From a checkpoint of a small transformer trained on Wikipedia.
Size: 9 layers, width 512, 8 heads of 64, MLP 1024 SwiGLU, vocabulary 16384, 40.4M parameters.
Architecture: RMSNorm before each block, rotary positions, no biases in attention or MLP, untied embeddings.
Training: a variant of Adam for these matrices, 8889 steps.
Each number is 500 + 40 x the weight over its row's rms, rounded and kept within 0 to 999. Layers, rows and columns count from 0. Numbers have three digits each. The size before them is the row's rms in percent of the matrix's.

# gate: layer 3 MLP gate, 1024x512, rms 0.0436, rows 417-483, columns 0-63
# up: layer 3 MLP up, 1024x512, rms 0.0436, rows 417-483, columns 0-63
# down: layer 3 MLP down (transposed), 1024x512, rms 0.0436, rows 417-482, columns 0-63
gate417 104:500495499488521475551448502556512477534498416540446570448525546505541572484479462436502572533578510526560472500553389583495438497467494499516545435551539461527480520464484545466520498576480519
up417 102:436499507542459505506518460473541466516481529422441530491466524514477516503466500512506556453446465579472469503517518450493612581488505489460480484430507472488475535434530479496481467508529521
down417 103:411499483463524477515503483495515430459463498466448513505462500574485412440492539536534497507508530459469485517435507468459599468531456537532572501449469478459472565539525539469432486489475522
gate418 095:489444464495431497525451522539452494506466503569514452480533548472471498433495463464375547481510473543589473469511600483403434539413524536518482543464522512537529463503535540510482474507526500
up418 089:478499478471458516573513494504506502485484538488472486500460473473529490427498470499490425518477464517476490520560520542458517554463543415448515494457475441540558458513531618591418507465523545
down418 097:446487491516569532498524482469595547518460518452526520540490506493549562467515534594513547557461423537544517587526522427550546482509491470411551453530482480457493540507468506535417436466485465
gate419 096:504472505457556551471531525545532556513471504490424445447491469489479492464583485527519531505452499423463533462454510596481460564456536435431495496612533455495542448499437514495543496449517435
up419 100:504592418521525520529456515494467534519479604477545458532514543467488501496485522498474469537469449507512491480506484456518450471508517520517538525418485555475483474465563454468450535482509476
down419 100:511514554576402495498520463505510536466452492490471607509517520526468494538464539429466581519502503490499420563442495480557488487538485579438476462495507412516512556511461518504591515467523519
gate420 101:461511467527486570530463543410461509581454487504457505506544531520531531499524523534555507495597489511529450527453442426455531529466463527505443469541466534422541533537396507521444450525494476
up420 103:529505552438509545599466524517512496524478513490504559489563484468480552504530492567546522498508569494464498535514477507380562517524599497402501515515435550457493529542485561488529480505459512
down420 098:526477482499521512516506542433522466443542542464474473487528505519524495532449455490443474433526470572538490444545508546513577516490481458499519536500490479479535553557520558506562449491416547
gate421 101:544506518536518562445451567547443497545510508527486505498517442469558470490511483476414441530503510428591487476548509513509428548432472549485529540519416498530453499418564488494548514536494564
up421 104:491542514458450552499500506500525611455533430494450517513529485477529438522500398473584430482522498446531537481487423453478507538511594487515507555537539526541463491534504560516504541572492466
down421 103:531494547448463502582505538462437597447493409489453476466501572528492418514566457477498395510504550438461471452453467524546413493460517548577479538513547488454467493412461515432504488472509536
gate422 101:541474502497458550490483519519453484471403459557545474481544476531558460362451508434500425472462465573524517407482487487487488481516534547468431528418397565466588504500576516436545384503530501
up422 100:525505470515496553496489446511451543550506496458534490474552398491471526541461465482453453462540537486515550446441492535532428509466515498469487504536552434441503521535519467453494427530508456
down422 102:473447438471493589498515527457541425464489549515502518553502501539551491477452522445504446528565508517504512441468549453467557490518471550441506492519436455498495436470486415551559507486476431
gate423 098:418515512546482477521537510499469585486569459521554463496541437484497443469497538578537517449486492442547501453517460451563493471434464489447519517537494484515441434509474501457518489523515521
up423 096:540497524538575520543495572534493452601556507554474500518497539437506501520523496459478539488423551534428498540522466511488490556541498517489579486477522531499535517498513538483576482565488524
down423 097:476528449551542451535506536514509561480498475519550554540589515521510507492530485564454494507567501493454494476556445467452499440550439486525556470608539530481506448455444580467518485544435490
gate424 099:517502462521480518463512491471461555425521496536496478547563490479455494481560442531469469481413466507514621434456521545509497507480458483543503456539476515446539453585491497525604465495520535
up424 097:481509451503560516531518548521457462530517495498519539487532496516499513466486490527457485492475516454539458509468437560480439517475524475454499500510588500460405484475535521499464501539521487
down424 100:542473490523533490462476470446458429537594520430437477420521526501539491511485514514456505497457517448456515398524493484449467551546529583520493475490484450466449498537483507490474463537500503
gate425 094:492524507484402443492548468505463516547431495505481432489452427544470445490528415497476456554429482481524524485465465495471499453465512550527507438458470518477502480465448438484543489514519423
up425 095:491546555490518477559449505504526540516547459540455506508538477519409452513538432493486511470528502556534481477517489474532495469556529577465518513491472495471501518513560534420545482496479477
down425 099:499546489536529528503479501543438479532528484479522511466433466452497457512555534518497534451501481579507421467516555483444484466515484507518469514467522458506526531521482476465486529507487502
gate426 096:523426452464413494523428539493534489427523536574549460484515546466593461443502439546453470549519444466491564494487512560474566510531446474463499507502500573570441430579558482502430519569532506
up426 094:561478500426467554506501512429485526545429491550483543484493454530564479455413473482396551441518415563564461463556519485530493555510504417544482565457511557565552530526505522549517476458596444
down426 095:490508545469515534551515494502542465519497490539495514528528470494470507502469457527515600492546549414473420452474536440560495497479476537479521559529486556563515393453507496479445502480503491
gate427 095:559478534556434484435480455549518525524479482551490461455566475490501586470556579475488564457523520516594477479505476414532451487561492556527561517499483500479501454542512479506505484479407516
up427 098:464459456515460479513493576571469472486477496572567463557444472490572515488500532540508473497475473552477464409502508520513475449385518478553561512482529466502538443522495442570556440467575496
down427 097:501372582488500482547466461506472498489487484515499513458467555483558530448532541476457562503518505499465511449492497568526448550542508488481479548520548450510487460547491538489507515522563478
gate428 095:571501484441447578525413583479497502479514533497474456425516462511469441521537467474450441531463497493471572560496492528455418524478574508481508516499514570462481460512559393468596554506517511
up428 098:471530527532577469517453468481502501518561488454564458514557505474509443513476497512457493518603459507447504460507510503537495441475477501466490501491489533487500529514499432532555486514472556
down428 099:515414462479474491444544420422516476454516549490518550463531483456523419545508517461415442450475424569473514489522501534529485499423538527535501591555443493502477498427451495526563515558524524
gate429 104:481549526391546511481490498506486509511489533492519480444403433513463512490509417526547378448488476481573478486488529433498500528604554560501482516483555489450554468476530522458514532473474465
up429 105:506538461476468479506518555526470544506464599512422493417463401551416498555423453481507492537492485500487455495460546569504452469559443461488531476494454463476567465501553493389446517468530498
down429 105:491486443459483436483446536487490478469451538486497425453456488483421507424485516463526481457493477465485476501529554561529356518497448492474511548540523436474475457513445481516539519524441472
gate430 097:469538382509490607530495531464447493426579512449459474550471448483452477525458506506490512479572431503508447486488517495527473492502473524510515436537511528510521418475450477525524494460433452
up430 099:448510480536567471541501451543482495532450558456539522531553496473505462500520510478618441495476479501475449495522546524482475494465467538559480587367504450493457465533574512561495530547509518
down430 097:460608412515484548499493453511479472462480497518471447550512522453513468504563450550504458537503528469441523472546562527443493444457465572503511449549510448486504562500553525579555454545483516
gate431 102:440501436425481500545475459518515447500566519557484462550558470493506444501552496459576478522532518549507451480480477483509471506591481499494486425522528521487534504417532531522573503548527487
up431 102:517474522508583530509479445501494549440489524444469533446513448419577512580505513497500455509479534521497534479550459555505547593529470433483466512537493576436547497517473503560490499510549529
down431 103:418410458513508513480400502522524464473584410496538479526514493496552453507518517515525443525544537615507528539494539579439488539511517474449502514516530490505511524510406550493499509504597546
gate432 099:484499497543510482503443470414439517569499473534582578521523547505506550440529527550508496473529494508476557511491491491515511480499521529502520457522544510540509490591526480481391514487443534
up432 102:480518522441502471547514506485429488528471543485496435498479503597531539557480503573527495568572484546457470478498540565577503490532480531518435476490471532574512510538478549427502530505465470
down432 103:504553512495543530528425505512508534629547529477512480446500469508537568562421509508554538514496481553461503540456461491507504487487511485535522447556475555547497456484459534499514523494522481
gate433 096:513459539474492467516494510494479478611491466575426440518520453481518484517507478496486521529505555478549456489466495530453570520476512538579500517434493507452525463499481538477509498511520430
up433 097:504490420529412444492462546495526547538501516476461519446514453517400477514461486498521449482465547463547541586450495464449431496514502549553516521565434460500477544529608525459537552437441494
down433 097:480470490528456473410602515559522514502517430532558482514488579511491487460598477492458475426549445534477462445435516403491585462473587473552520527488548463523485429454497485496491507464478510
gate434 092:479563573476516452510506460516485498493492477531554498560439490454536487501518488547512471470513504465498483492528493595476469534503598548538555527513501496469486506598499454553551520465473449
up434 098:522484529527475471528483473508426504512505451433461430489596473512430519475500526583518435446570540536452483482491536479559452510512443535513560618515518475497484474467455542452577483500511380
down434 095:480491449508520514571484497565460518492496593509535536522523501527474449449441532466514498539489487553589517401486550443513504559494465479460499557528456492509464521390473517531475454534568494
gate435 103:515496482556532511509513421538509545450555439480491588470491463494495489474533446507486510484486549460488502462557487461461548574512540530578438465498521530417460420501522522437461518505485569
up435 098:531525475474607473467439485459488559575485528533519464500522547523446587561462454492516527472473496426493482517441459466632538510504491570538486536498447524540446537460517527503500516497587487
down435 101:498441461563452537510520447503505470519551442529422492550394549501514546498574524473538487445497509433471459444507493545512497471491464506558537541537531517437527494506497414473509523509532602
gate436 098:538432453460517483583452525470485470440503520550523488523489538445557462507556550493516511564480489526488491492565500549469442454457508543472500433458458522478506466427470521510481503482485512
up436 096:550539445467472538516424457481502507533532499473458563514532522446477492607545417399465513519556489467527499533509494504531479479470618562480551627490469495576551499500502513500510471480467515
down436 099:509503485476487515473508440462487506514414478525419482532450546509463492496469444574464470558494486459531513437412505489530557484468520523519541558483588509550527507525511483521495499440497397
gate437 113:556491478473463554487503488473525521543452473513524507495559510492581485515575494429503487514461504531533517476536498506503520503547419521543501506529482496451535526546505477478519441474522479
up437 105:531551499467429517427457526613512528461580466541485504464418469544440548479467492531472446443485412490491490507540473547494470530502471501555485543544547502554490515520517552492553561519584514
down437 098:502537524412478505585571543443487534512532529473593508516467477528546439481567516482446481550417476539512509387498494517527526501568472498465487490502451491514518442525534395430506523461435504
gate438 095:440529514503479505479497494443460566559479489495494540522529490484497474497451405530489492498525481422530513488476465480527494464586423553457492518459522520478490624508498534504470495513441464
up438 099:498544523448450524500518531515558549510451502521489485523513507478524461523468527551540578484492456524542552520505498531463461489436487446472476544516495462486532427528424473454487465464576489
down438 101:504477558470536557449475504437478554469593491532521492431518512551491526496487480545548510546459536473439489506489534478535482478520525536542496616503559412540437548555416527481536478462490514
gate439 100:505492466481496545518518570509482542520491510512457524496410560460564455446509450499444507548471504500516425486589531494510534506490473515608526543501526523511573469455533507549500522553498520
up439 099:476502496474551522472486506535487536529467440604500524518457445491481533496459501501545546474483570422512531497489506531489466456537465387491478495485494495439521472473492451510472441514500495
down439 100:508519514514535452486512459511553437491499526541499467528566487532552531543458504515474487488521563502478557523404543490487507521561431523557459524512558480506457504496523561477561444487535448
gate440 100:477507448443514445495330452476467477473511507532468517534410513482535481462545517504491455517485457486475532510559497500534529495521496563508502510492541531464463475524475527472513406567476522
up440 099:482440502556509437491533488521432452511584592501470462443450482502495475520453511461449457508520453520514490408528445506459562532519509489489524496430553473503493478514455437471452485508529503
down440 100:462537488492511447491454513498598461504487522592427538492431476488486411440533552479513520439517531489605462553458517467442568522507460526502470499499523497500448469549481539519469474491476592
gate441 100:476487478432477593546484525423440475523480486452526514504555548513493457510441450571456505456507394468520481470534466450483484458578587430536561472588468492512484507472572529500512505516542513
up441 099:475503420539557517502488485501481483460490519467528519446483438474490521541581556433501448549573516517543436459394511514467442506500441514509514492500458463460519521537557516496534480546461516
down441 099:453434561486515516532525452515509493475435506429552472516451527510483438455499521532525467490454566433524480387513576450517537475564516524472542541529570539570555435529563480560505454495488441
gate442 099:577520440515521504608523511511521464537560546558503520503526543455584487516461513477459452521446490516497444441396506511535530482550462493521487486570529522454628467476454543512501455465511492
up442 102:555515501560510532481493524487473442460452484469468432470542465442480478443541540434536444534465487494454486487453397504349440507533487577457491522457495587509469445515520475445498603523509591
down442 102:492526543491489491522496524491545487440521480493550459450454386415511457546449466468545464407500527490549518590475508456544563516540489532408516487527497489486540513558504453545477479494522484
gate443 104:443504480554549514535515408447446458536482541481461419514515504546450427529537447462489485535540524485541448515482483475523442472540494575507534519547429549496501556567501504449488466499527488
up443 099:531479469498549506468528493513467569524466445484501475485459413420536479520441469445481540542611508476545497509478477502466567549537512485533508407586516478496463494433544503500456466558466482
down443 097:563555454578471509476436605483432480573575554561479553472499487475557540522531527575446520488515524475450540450470540491493459384518514446520480565482495496494553427492535511497451459472530466
gate444 098:446529494522448467540484546492521553495467500525484504494419479431514516519557514390430555504562506540509448498497601516471468497540507520552568492493482377498449509521453536409427518478476443
up444 099:565404452497544528521514518495505490475506563478423533510555458479506421510449505482425573531484530477477546410483470476556508435465415422491467550477496452471508544519501475572524517545506532
down444 100:507560485471468473459517568536503510581569524476509518530507541544552617463563473506474525429466476502506453536536497503547501535491393518520481557526576460506454451450550494429512459505504486
gate445 095:484484511462485507506504436477473500544496429551469540453539432463549525455483451491571547494520467548475525537444469469513542498466559486495499471527554504513515497479497530554472447452440535
up445 098:529566533450470545507450490468463417542491524469517427518542514527412450533473518467464446500477450495496425524474522453595469552540517520530512476594498549494485477495534481501550403521520511
down445 097:508395509511550516545456463475502531479471520490486540444416435455504470500462515467523452602447464533527568455489495579482480584550561487521492461509504508561502465477516514542495376490489482
gate446 099:541420482572500463542423456450532441545503527453491456490511539533539549448494524514511409394473488530436556463556519468555469462482565511464579455549457555539470430569558511450480527452407521
up446 098:574492474542496531498423402547507469483566524504464526515556527536487508546511478531514479476489445453514457453499488466525498506519481569602484521483548422543560448521576478482558523477486429
down446 097:478502473428560479445560522518536473468506512482453468520462497560473390538454483472486507523556484599520519491457503457528436502491459493446519455494472553502530598463493487493440496492467589
gate447 101:495479482538493568488500451538501506489534482515455621474505472460592517574471515478473530469525545485544428436416573504515517491565412484514481426530480484478490519500451476418507451450529535
up447 101:517507494558474499445486504458487593543523539540575415470510482515444517465531443419510539580472520490466483441452519431467489478526512454418515477510512552450574422448460542483493502511521431
down447 101:502472507504520535448468534456491602511567514527511532510540492444470423473500464439456458541585447539473522471541504506535522496517531413545469438458518481409584486541531571519549504497487488
gate448 108:488520445476437459512462444504437446556474440559518539498451521501564491511496485517530476458502481443475516507508568528515488519478458505509557517444434478520499530468566491515479485475529536
up448 104:480542437366474504442536621485534568560534561474466442476424483467546538509549488507455465521459470468553499427485461590499538487514513523538481482472483528495529503507484472433504478544447504
down448 105:488540470523515516455495521509535500601550537520473513575531570450475576467545544469462511442519548505523420474513594509509541503479468510530541532494422458491493549482541496478518490464429546
gate449 101:502490505467520513523480507519398509512492552520497543540573446533494543471514468537558564502609427494565482500443520462537563500483478608491476496489440486439550524516475515467476460481498599
up449 106:506491474582546484566544537560476479592523498520504410441519498543551483468507501459519518551468486518523600465514454467514520520505493513469471527524456509487583481480523530514503487531542482
down449 105:488578472556473490531477510490471524490518458495546536503571520566497502481498480531463532443545513482512538455485447506477501412434544538496493485496519464461539469522536590444564393507499495
gate450 099:484521520535502534546523489459495465514485456545546518451531569467484528500500503456551524514450461510479513495458441484520489570514552547532513476604453496472528409491493472505521486521557504
up450 103:485500467518498482498443516436515441459445558477511522451457491578502539497501451459476522459479504500474471498467521508441493474506546490429454498524460514535561478529588495547409478425544491
down450 103:517494586527477547485559498540472515491502486459492536525496514604553409449520460476423494540436506440509449438503539478479477424539534504428593452520565574535521498468541463518487462538464523
gate451 096:469478453524485565507494534450521535501486461568503510521481441471580505511583459533555544464501539495472537438486465532453491515492492488496546517528475527531490514511541486546516550495505540
up451 095:493561477511459479532494549412443438575465526498601497563512495466598541474456528587480470416482535462434573521483479436499520493590535548503476531522493489560508458505460498522516476490481477
down451 095:470530493469472492515549560528448450584519587478452551468534518537542459482498550613530432431435486518533508479408467524499416480462487521519530504490435486502550512517465552515460498446476514
gate452 094:512543422509461523469544544484517510558552445560485442489420511474533451419480464513501503587488519509541541509381457457482489541565498558487455506471548511510464476640507519482426538497490463
up452 101:479462533504509638543535586479497493513532484522509512432511537492501559515470567478505496555507468538488437496519442604525539580459452468458436476414529550461525524460510564579537466540489517
down452 101:549533531500479444478493511485505506467514488566534456495472474442542473566455478497486486440537483483503531511546460465423460428529403496466567451604510498494532460395491512578468523497514570
gate453 097:505512533452455487500522534470488506525460471469479496520567428533488477453444491465512488502556473522595483504519585507454551488536481548585491425496484468484517445479435516493553496444512399
up453 095:509471487502445537499493461470482476498514463493516495480546523508549581506495478437468501484512474490540573476437490436436466461486484501410494511554519439515505427461562539521527500534568490
down453 097:494491432434547509497608423495535393446562424418458557533522446499477391486495486523494539535470550535536510518463452522515475464480492549498464466542487495490526477512562467539500544495492453
gate454 106:516436480569503516506502531607484455473572505551508573569499528528512556486428543506458445456570471467504481447446504452500453483455470537467545532509514516558580426573417531494514480470494457
up454 103:551448462512441411458436492568506491506495499454465515448511541523523494583463527534492483580423494530412515542499514533509503511501480528449530454494553509510513580533471503476527602486520564
down454 103:445514434440504536502561538492505490480455544478427481471498420440473493447470520449465506574474434593489542518472444460417582538472525468531535532456505493450489533485533499511517399547502494
gate455 096:547526618529471512565526542448535562512473444557476577478472495427504450498493451494450485518532511518532517528522478540492492461495479533501501494498557482440432500465476491529546509467562495
up455 098:529458509504495535509493474531489478517496480524509538439495493466452508542529491517564419469535548428457516486524525460544518527493572504480491519593550463499550496521538553496431454522490516
down455 097:521530544446494458490425467471442486569515498459569503497464558472538481516492495505480498455496496525502509454490444470450448449513505566486504421467508518528552431489574488571524519521511492
gate456 106:426498564542584446554503556530469473496497523538531482542519451496508545600521524436485453531538515421557547472444516506533469508534506550460508512505466525421519476459506534560539498460483455
up456 106:464520509513472544486499541493489520500581464525517491508523513510513451490587458470541586553536546524427493526472436555590448508520469461485523561518509446498522511531538529497400470485440496
down456 098:475445549517523546475452460525492487503493450439523455493508543540535540442448440424535483520567535443442518535501469526510521502504533478523471451440477532473500520521516494514477546489539492
gate457 098:495477433534476513514460499509479520509494549510522463529463497504531535490508489504477494475530475381475463513476452432425539468555428458467539517509546460542482422511426567460530580508436472
up457 095:543533495494494483516479440507523486496505427445470519564462490483544463538430470480499464523489506462437573538515480436474536526498475448500455473513519481482470474483478464494532475493553473
down457 099:492451494454568460511552503465527488526524430433542526501461498550491511569463476535565492476497477560519521514539520484467482545381506496507470489482473543498570560495533466515470464487507479
gate458 099:498502590480536529575474559546485466514486491529525514496546543536522505540510488447511519579499490600530435502506504440519513534432592471577495540460532491425507488457527512540534547500485584
up458 104:519479487523516510535491446514489459551503469564536483442511484462474500433492517540477492487536480502431542536533464444509502525553533487454502425546510475483493496459518546480595555500486535
down458 102:574491535504483395486466528472510549514475424503494453490434455550518503489480509478502538579506562464568516483469486510533463445511470483542522528519504448453469523502527453478486537496461545
gate459 101:474474480439469459463438634536539480544472440585448484491523559464526497454470399530523572527484446501572549544486534536416517487483442584505469510479455490478521489534485496531519513457503493
up459 099:481495515465477454500532475501529510450541497521503457509435490506550501503508512555504499528437503486507567484493422467494511452493547426476468504478579469570458483567502495409469510542432548
down459 100:564417483483522523491505457527522502503498508510499481532494498464541474497519445462548530443476483389522581473471455577522441466519530475475505449510487528423503565458494507504573471485446556
gate460 098:479470468497468492476505563523488475550440443560468563529495487432479569461458520531514487504511513490514469489613556498493493500527564539537540501465505557447507480520503553500490526532519517
up460 098:470507436476543424492525521424569496581544496473464545463598432499488459492470501484502422448448500517439427529549405551529495485541454418544480450497547428479507456482480516450511453436601439
down460 100:540458494492492501461429557518560537561543511482458501510499514491526451485506489512442496466541494511541484536469525448533535426534506442459490536480462510461574419571529577501471543444491514
gate461 097:519518478507494519514493497487548459461414448520506521546527501453562517453501464510524494559501522479539466433549453516415535476561481548460517476446485501536545439569477460504486468540538527
up461 094:527489499507513446524431512443471501473492539500443461500466428468549546491434567490530525443518491452445552457419543472494541523491465554490472459499490583529527509440452541505501506458492511
down461 094:492447481468455539515481559533451456457583488499402553488525492456540505466443472449491500515526488480482442472528543518527560542503535496530548475509510526451526505453565515526504511441526550
gate462 093:510512441517483530495483511452499505504449537490433478514513402487498491514463499518528520485470466536556539448558452471481517509520548462488526518447449480484449496483591411541482426424547529
up462 098:499518492496520455533570435420491449475522517522477371421473394433526457544533454474568507455482532457535437509516498445527445538541504510432519453552487468452445500462549522520467483507496516
down462 095:561515457560554486503438515441492468482474504498541526506539497511493473475559473470488528482475471509533500562497470511521535526448545495451503531532503487523451436535435501502416549450426504
gate463 109:543553462443473524538421594542437562566486483544454521433568486482532503490521458525476494522486487519520495452549532564485562476519514533551517506448483494405486521517493418467532526505504506
up463 104:513524499452549532622439469533451453523495409526553525526479533508490488579439489459463515579481513482474564537508470494479455469445560489483567513567505453536435581583546459471466534488471547
down463 104:496428469390496520581533471532481479571475501475488489489462585482503477516498571555513451544459518488467492573501511509466462452478557432438526459444526510480475522502526427535551534532579540
gate464 100:510505476482461505525521471488493506440394513478556496491535527448510493536515483489559560520540481479549488501514468468530446516512538462510551464543468554552480466552473522490503477536527427
up464 102:464525448481476561486504578572438469495519482547502570527464466538551559497519492435406552446560525500586492463464523511531455505523410534569517516542518518430521524458483442465484502506539506
down464 098:426493441533492487505539536412473564492474563461449486508535512513452502533564510523523525423530530463522486459514482512532494533490511565501514526553425530513573535511497517561521494541436562
gate465 102:468524463495472467495450483492403475544462495533496435499513590582505561447496488520490523482539515421537500494464451472553539492452424487518444533507546488557539501548491428509508371508522479
up465 103:535509499472440494483498533501517527474520466460494551494471532508542491495507531407554496478454464527551467442440573472487468435572454533479514461500502459553559496504499527451518480560526497
down465 103:537530523473564469549578543523515463474571501495516474542481552494540529501479553475562461482530479481498507427509490483495471436514481527528510586556399511482546534462470502504531408513553511
gate466 105:550434515483465465531482459447468442516501429476442534455507572546512534524526499430513526559514545531526508555486440463507492490488542508505455467521486498455563472540468510488549474468502534
up466 101:464531529497486464500495518605495440517492491545554494468546504438484563556482490549551431485505527533489407464578439424510517591507503576477526532504558429533471489494434519450500396611543577
down466 102:563480472530493497463515516522450465456547511522383474528492444480503525493462555498535510512477541509521551410529499592473516534499479505514483517506453567494522516469527572452538517395453497
gate467 106:494497455503547499510421512433525535462487520596527487534533495532566523539432537426474518393485554413484455457502483555516556447503471537456480475531443566495525462489463503504515515477459517
up467 104:450502496515517522501500478519492514490595448494447518441466477512473479486482515520537449538403477502508427561494594513526477535508542537501440543505500478443534528478508489478445532510532527
down467 099:534464473507546510487498546410492475532511497540507464536543451432477516490559506450443541580418507550519484467516543515505469499507528497465431581513505523487492449497446450474502523580514535
gate468 104:573471524582501441531515449502410509503474471485551527520496596472546460572506539483471489535510407515536457482485530459563461542521481519528512428489506495536523539523530499516509540523584527
up468 102:565437527466470553528424479499569395462448490516520603467498512475439500506497445471478486590467464465571438536551489498512545573482543469487509449406570485458476559576540558562515640504507496
down468 104:518497546523503557481408523515544497543529507485503593480510543482452536532567494458531446550479506465559519468546526514448489560550556522481507458555504548505454526505573520483540533491486512
gate469 101:514517456485516445526492536428476478561508437498462590465555461453527526485517529492503457466459443477607458500517561532556548546485518544507588504488461524437490472498383442490521489538515544
up469 101:483532525514473481564508505507513518490443553537533474427487517523542484553456571549462538551503505505522471428536515512513525436544564529497565491461535430485468567514512485550482547534540502
down469 101:525517552544407493542555562449519493467470481503410439460409471483513451531470554507446522523516454516480537404499514491405513447500555496521485482503504500500487530520431479517494490535529477
gate470 093:457521584526548472484430455511513495527553560509471475461511461516531499526519485547550514412462510456541469547547552512462509556510508548444536425426537453458470442511508494542523501552475568
up470 096:459548472467507469547470511517472487477487572443451521489499570571465497460420504511438450522531406540473471532481553427480514526437486479455562486475464489480515445515433536498474552503442512
down470 095:538462470534440473529539515390542493523508566531551465489483463470489474513532497481508458502499512447486477482489528532463536495526558469485474526530452554509503444525495471487493472455457484
gate471 091:538521475523464548497549516533575493578465532438478511483526527532507546519459442511529435409539489513468523493513525475453524518540456544523516455468515524542443528560514593486422491553592440
up471 092:528462547522491513471454539511520503503465526495517476535521541502455521554449504480500481513544547428446446521490479486534515417606449539487504606561449449578495576506557532492459514461502462
down471 091:460501517449606495527459454450488483503461439490513590481460412503533516412476538475571546465527484510520454511451477495555450483409577506518510423505541546494443457463548515461486474533445503
gate472 101:572494481541528452469455506444489549584473523491496483460491459548534507463529481571487471501473459450565498427448508499499411417465539527532535544499479518526480441485483438473506412494479434
up472 100:530547529487462474483477523521559505490515511524454581517456559593527526458500501471484525506550456537599535509479463488553498494518442497461383493441462466435530594501516477484451539457465512
down472 103:507548588546572485479496495542503531549516529515500543480489520477352486438534471569539553530453542506511470504567559571460519534468488544536497513456463550503470500459452483464547508527468470
gate473 100:511518446562496440500435474498511434523481603517509488545535446503515461505484425571497458503458471473601503464499516518433501429494438514516525458504485519466453485520497528515515467445522520
up473 102:495458471494498431458531508466486511513519553505522477554456517516502531429494514495461485489550473523521506462461488450506441480503431470501492480536430501472556526623482555406542526491471557
down473 101:458478471502526481458435450557509549498465498486438487453431511584544446543521523557472421533435467552505430473444594470409463434562458385436469529457480467523555541557535521522425545471424524
gate474 099:453448483511541478451541464518511525525507495556486455512577536452495537492507520535519488496510460454492505423512516486521529484493432540481488527498464512496588468591519530489573569435545539
up474 100:529431507509556453488512560485467549454506510604458498493500502446468498490495438462516484493475517514527512512450503552532427408452445481545490496464535486544426529505538558525502512499517540
down474 099:481480507497474474481494476513490511448514537429521590422499548500446485450523508543497521471465461499489530481454488472453523358509517495442504511483515464461526495484501548471486484520491601
gate475 106:500539460542434480528464559522440529521460521497479474474540523530559481576510486460538514537474477517483494551526570561440441490485502553619541548552488460511509506473523499449492333497475543
up475 101:559481452537518412447478514489452442453542504590509494488508515473502515436519529502508480491476521468442478492535518514501511546472491536552460412528495451522527526482476476525493476530491533
down475 102:460447495515604488471456473532532490505519486523459469510505548509557440453477535508480505502534504443515497560379511521429531488557505490513418464511517492405504535485468505443429510511503495
gate476 101:564464519526547462621482545430530477479530574450476472486505464503506503551526452498466571495478494445523499509483534452401445462556488514440519468516575408477430468504489525511544513505519513
up476 100:467521426468453501468508466534473484459512467528528505571482485536463508475509499553498497474522516523569478539481592454498507504455537385490548477455448457429481437516484439404512475536499486
down476 100:491454421543460506496509487512512525449502374559488524561561498489503573436490572508515453500454497530495480529486492452464524501516482505498514520437511536523477544490472508471512504500516577
gate477 102:485505478489527493521518518461459499463428462543421455523537495532487501433559494494536493508440496448428469428499546546472508515494458512582451474531559495464492387508485490503515468504517425
up477 098:452543515511568486536532495504489588493513470500479443495557484533519491499443540513514513472484520535504549498496487541468554416457480518457469529535539511539541492519372483512501474507520556
down477 099:457549512534406519470568467475539506435491550533532544427488527471485488504432473527512432444518535455497591404535474542537581417415491563488494462559497439505453510521473461531516473532579453
gate478 108:506425526458457464560519495558476529442558500545441504518498587506511545466563506493457476571506430545535490518483469433509564423500521577517493484511521412483565482463479529441521520417561529
up478 101:549505461494514556553532537481517531481501513528497465444447468553447444515454518582531440564454499471501442521450495479550511514505457530496516568527515488462471494550485525499483553457460473
down478 100:482515547478383530573500439452416466497520612426526443479524505545547522478541472528552469564483527545426415508545443545513420491493401525427482449504563468454485554506501600466458501441449444
gate479 097:462523495520500469514490523549488427481385554528487523509544524481492483417497490508516509494522496496433481518507433528471466478492529474531496484485472487468519540537576533522503401521496566
up479 101:543493462540478523570539399503468529453538524518547526464513545471485470506466501566496542458513419489507455484596515498475533569503479500536502521522555483588548508506432512515512555523521433
down479 100:486529486386510487419513561485544529478517441576467462483523525579438433514529498440442553554510563509533521464515478507466465590484481570526541539533561482458525484515464421532510488520470435
gate480 095:580473522526470501502506502446500494472518551530430495457507554472488483498528442587505537433533488542472464436606551441568385409505487515534576419559537519527512508460470501510461431570473487
up480 094:474496489518522528546471478531447495506463474568497541566512444510606453506509465551484445529511518507562485499415467472542530555444431502444568489502472498492539458498560490491496556500527564
down480 098:510577546531494587571443510510457442468418473528566467527512490529537448479529486522420395449539542488435444532523497515523523550447478590476548510518491429502429508488517541497541522534462460
gate481 109:440472445528575447540484546493476462512529459494490568494481452516564469533480520452395520492501518443495500459506469496489512455525494500509498504543479490524574533457482450490513417420507527
up481 103:546507477514514543425462496575494470548542547492394596491494477443451478477484569516463530478548450435455457494577539464431509449484530537493556460557559549560482529468508471417472502484508501
down481 104:455400457597490514501470525482518555523523457567564513529474441436606590563514507509546504484465513455553477430472503473521485491548473553498412506492474508542427504517464495506477519529480457
gate482 103:477477537452511452463523504527516519544526513415426440463486458522465424425555485504467531515473487495527494430485509557523536532571435541515565486530487410498574416536504439499520527559504468
up482 101:471535444445517512522476500554490564527562534447463494497471431511460502488478509557455484558510508462505521489471519464498461504476489523485509559545422494588562525524519539533431490532466515
down482 101:470499537482479508442506481479536486504464426525473487462538536429512572454530483489497540400572499600460505464460439551516543552615504536524452499514549421509428527528429502517477500523552488
gate483 093:491468482458450561570498459480521563495504444552522462518533455454504488561600461441559477496493510505467459451541507505526515497610454472517456535524597558468533444518513444553647531533516443
up483 100:512487538449465553550501514482606532511501532461508500549460512530504459593483511467552456532480551509431571496518520474440454473546539487505481558493477454480533508482426476517510465499458495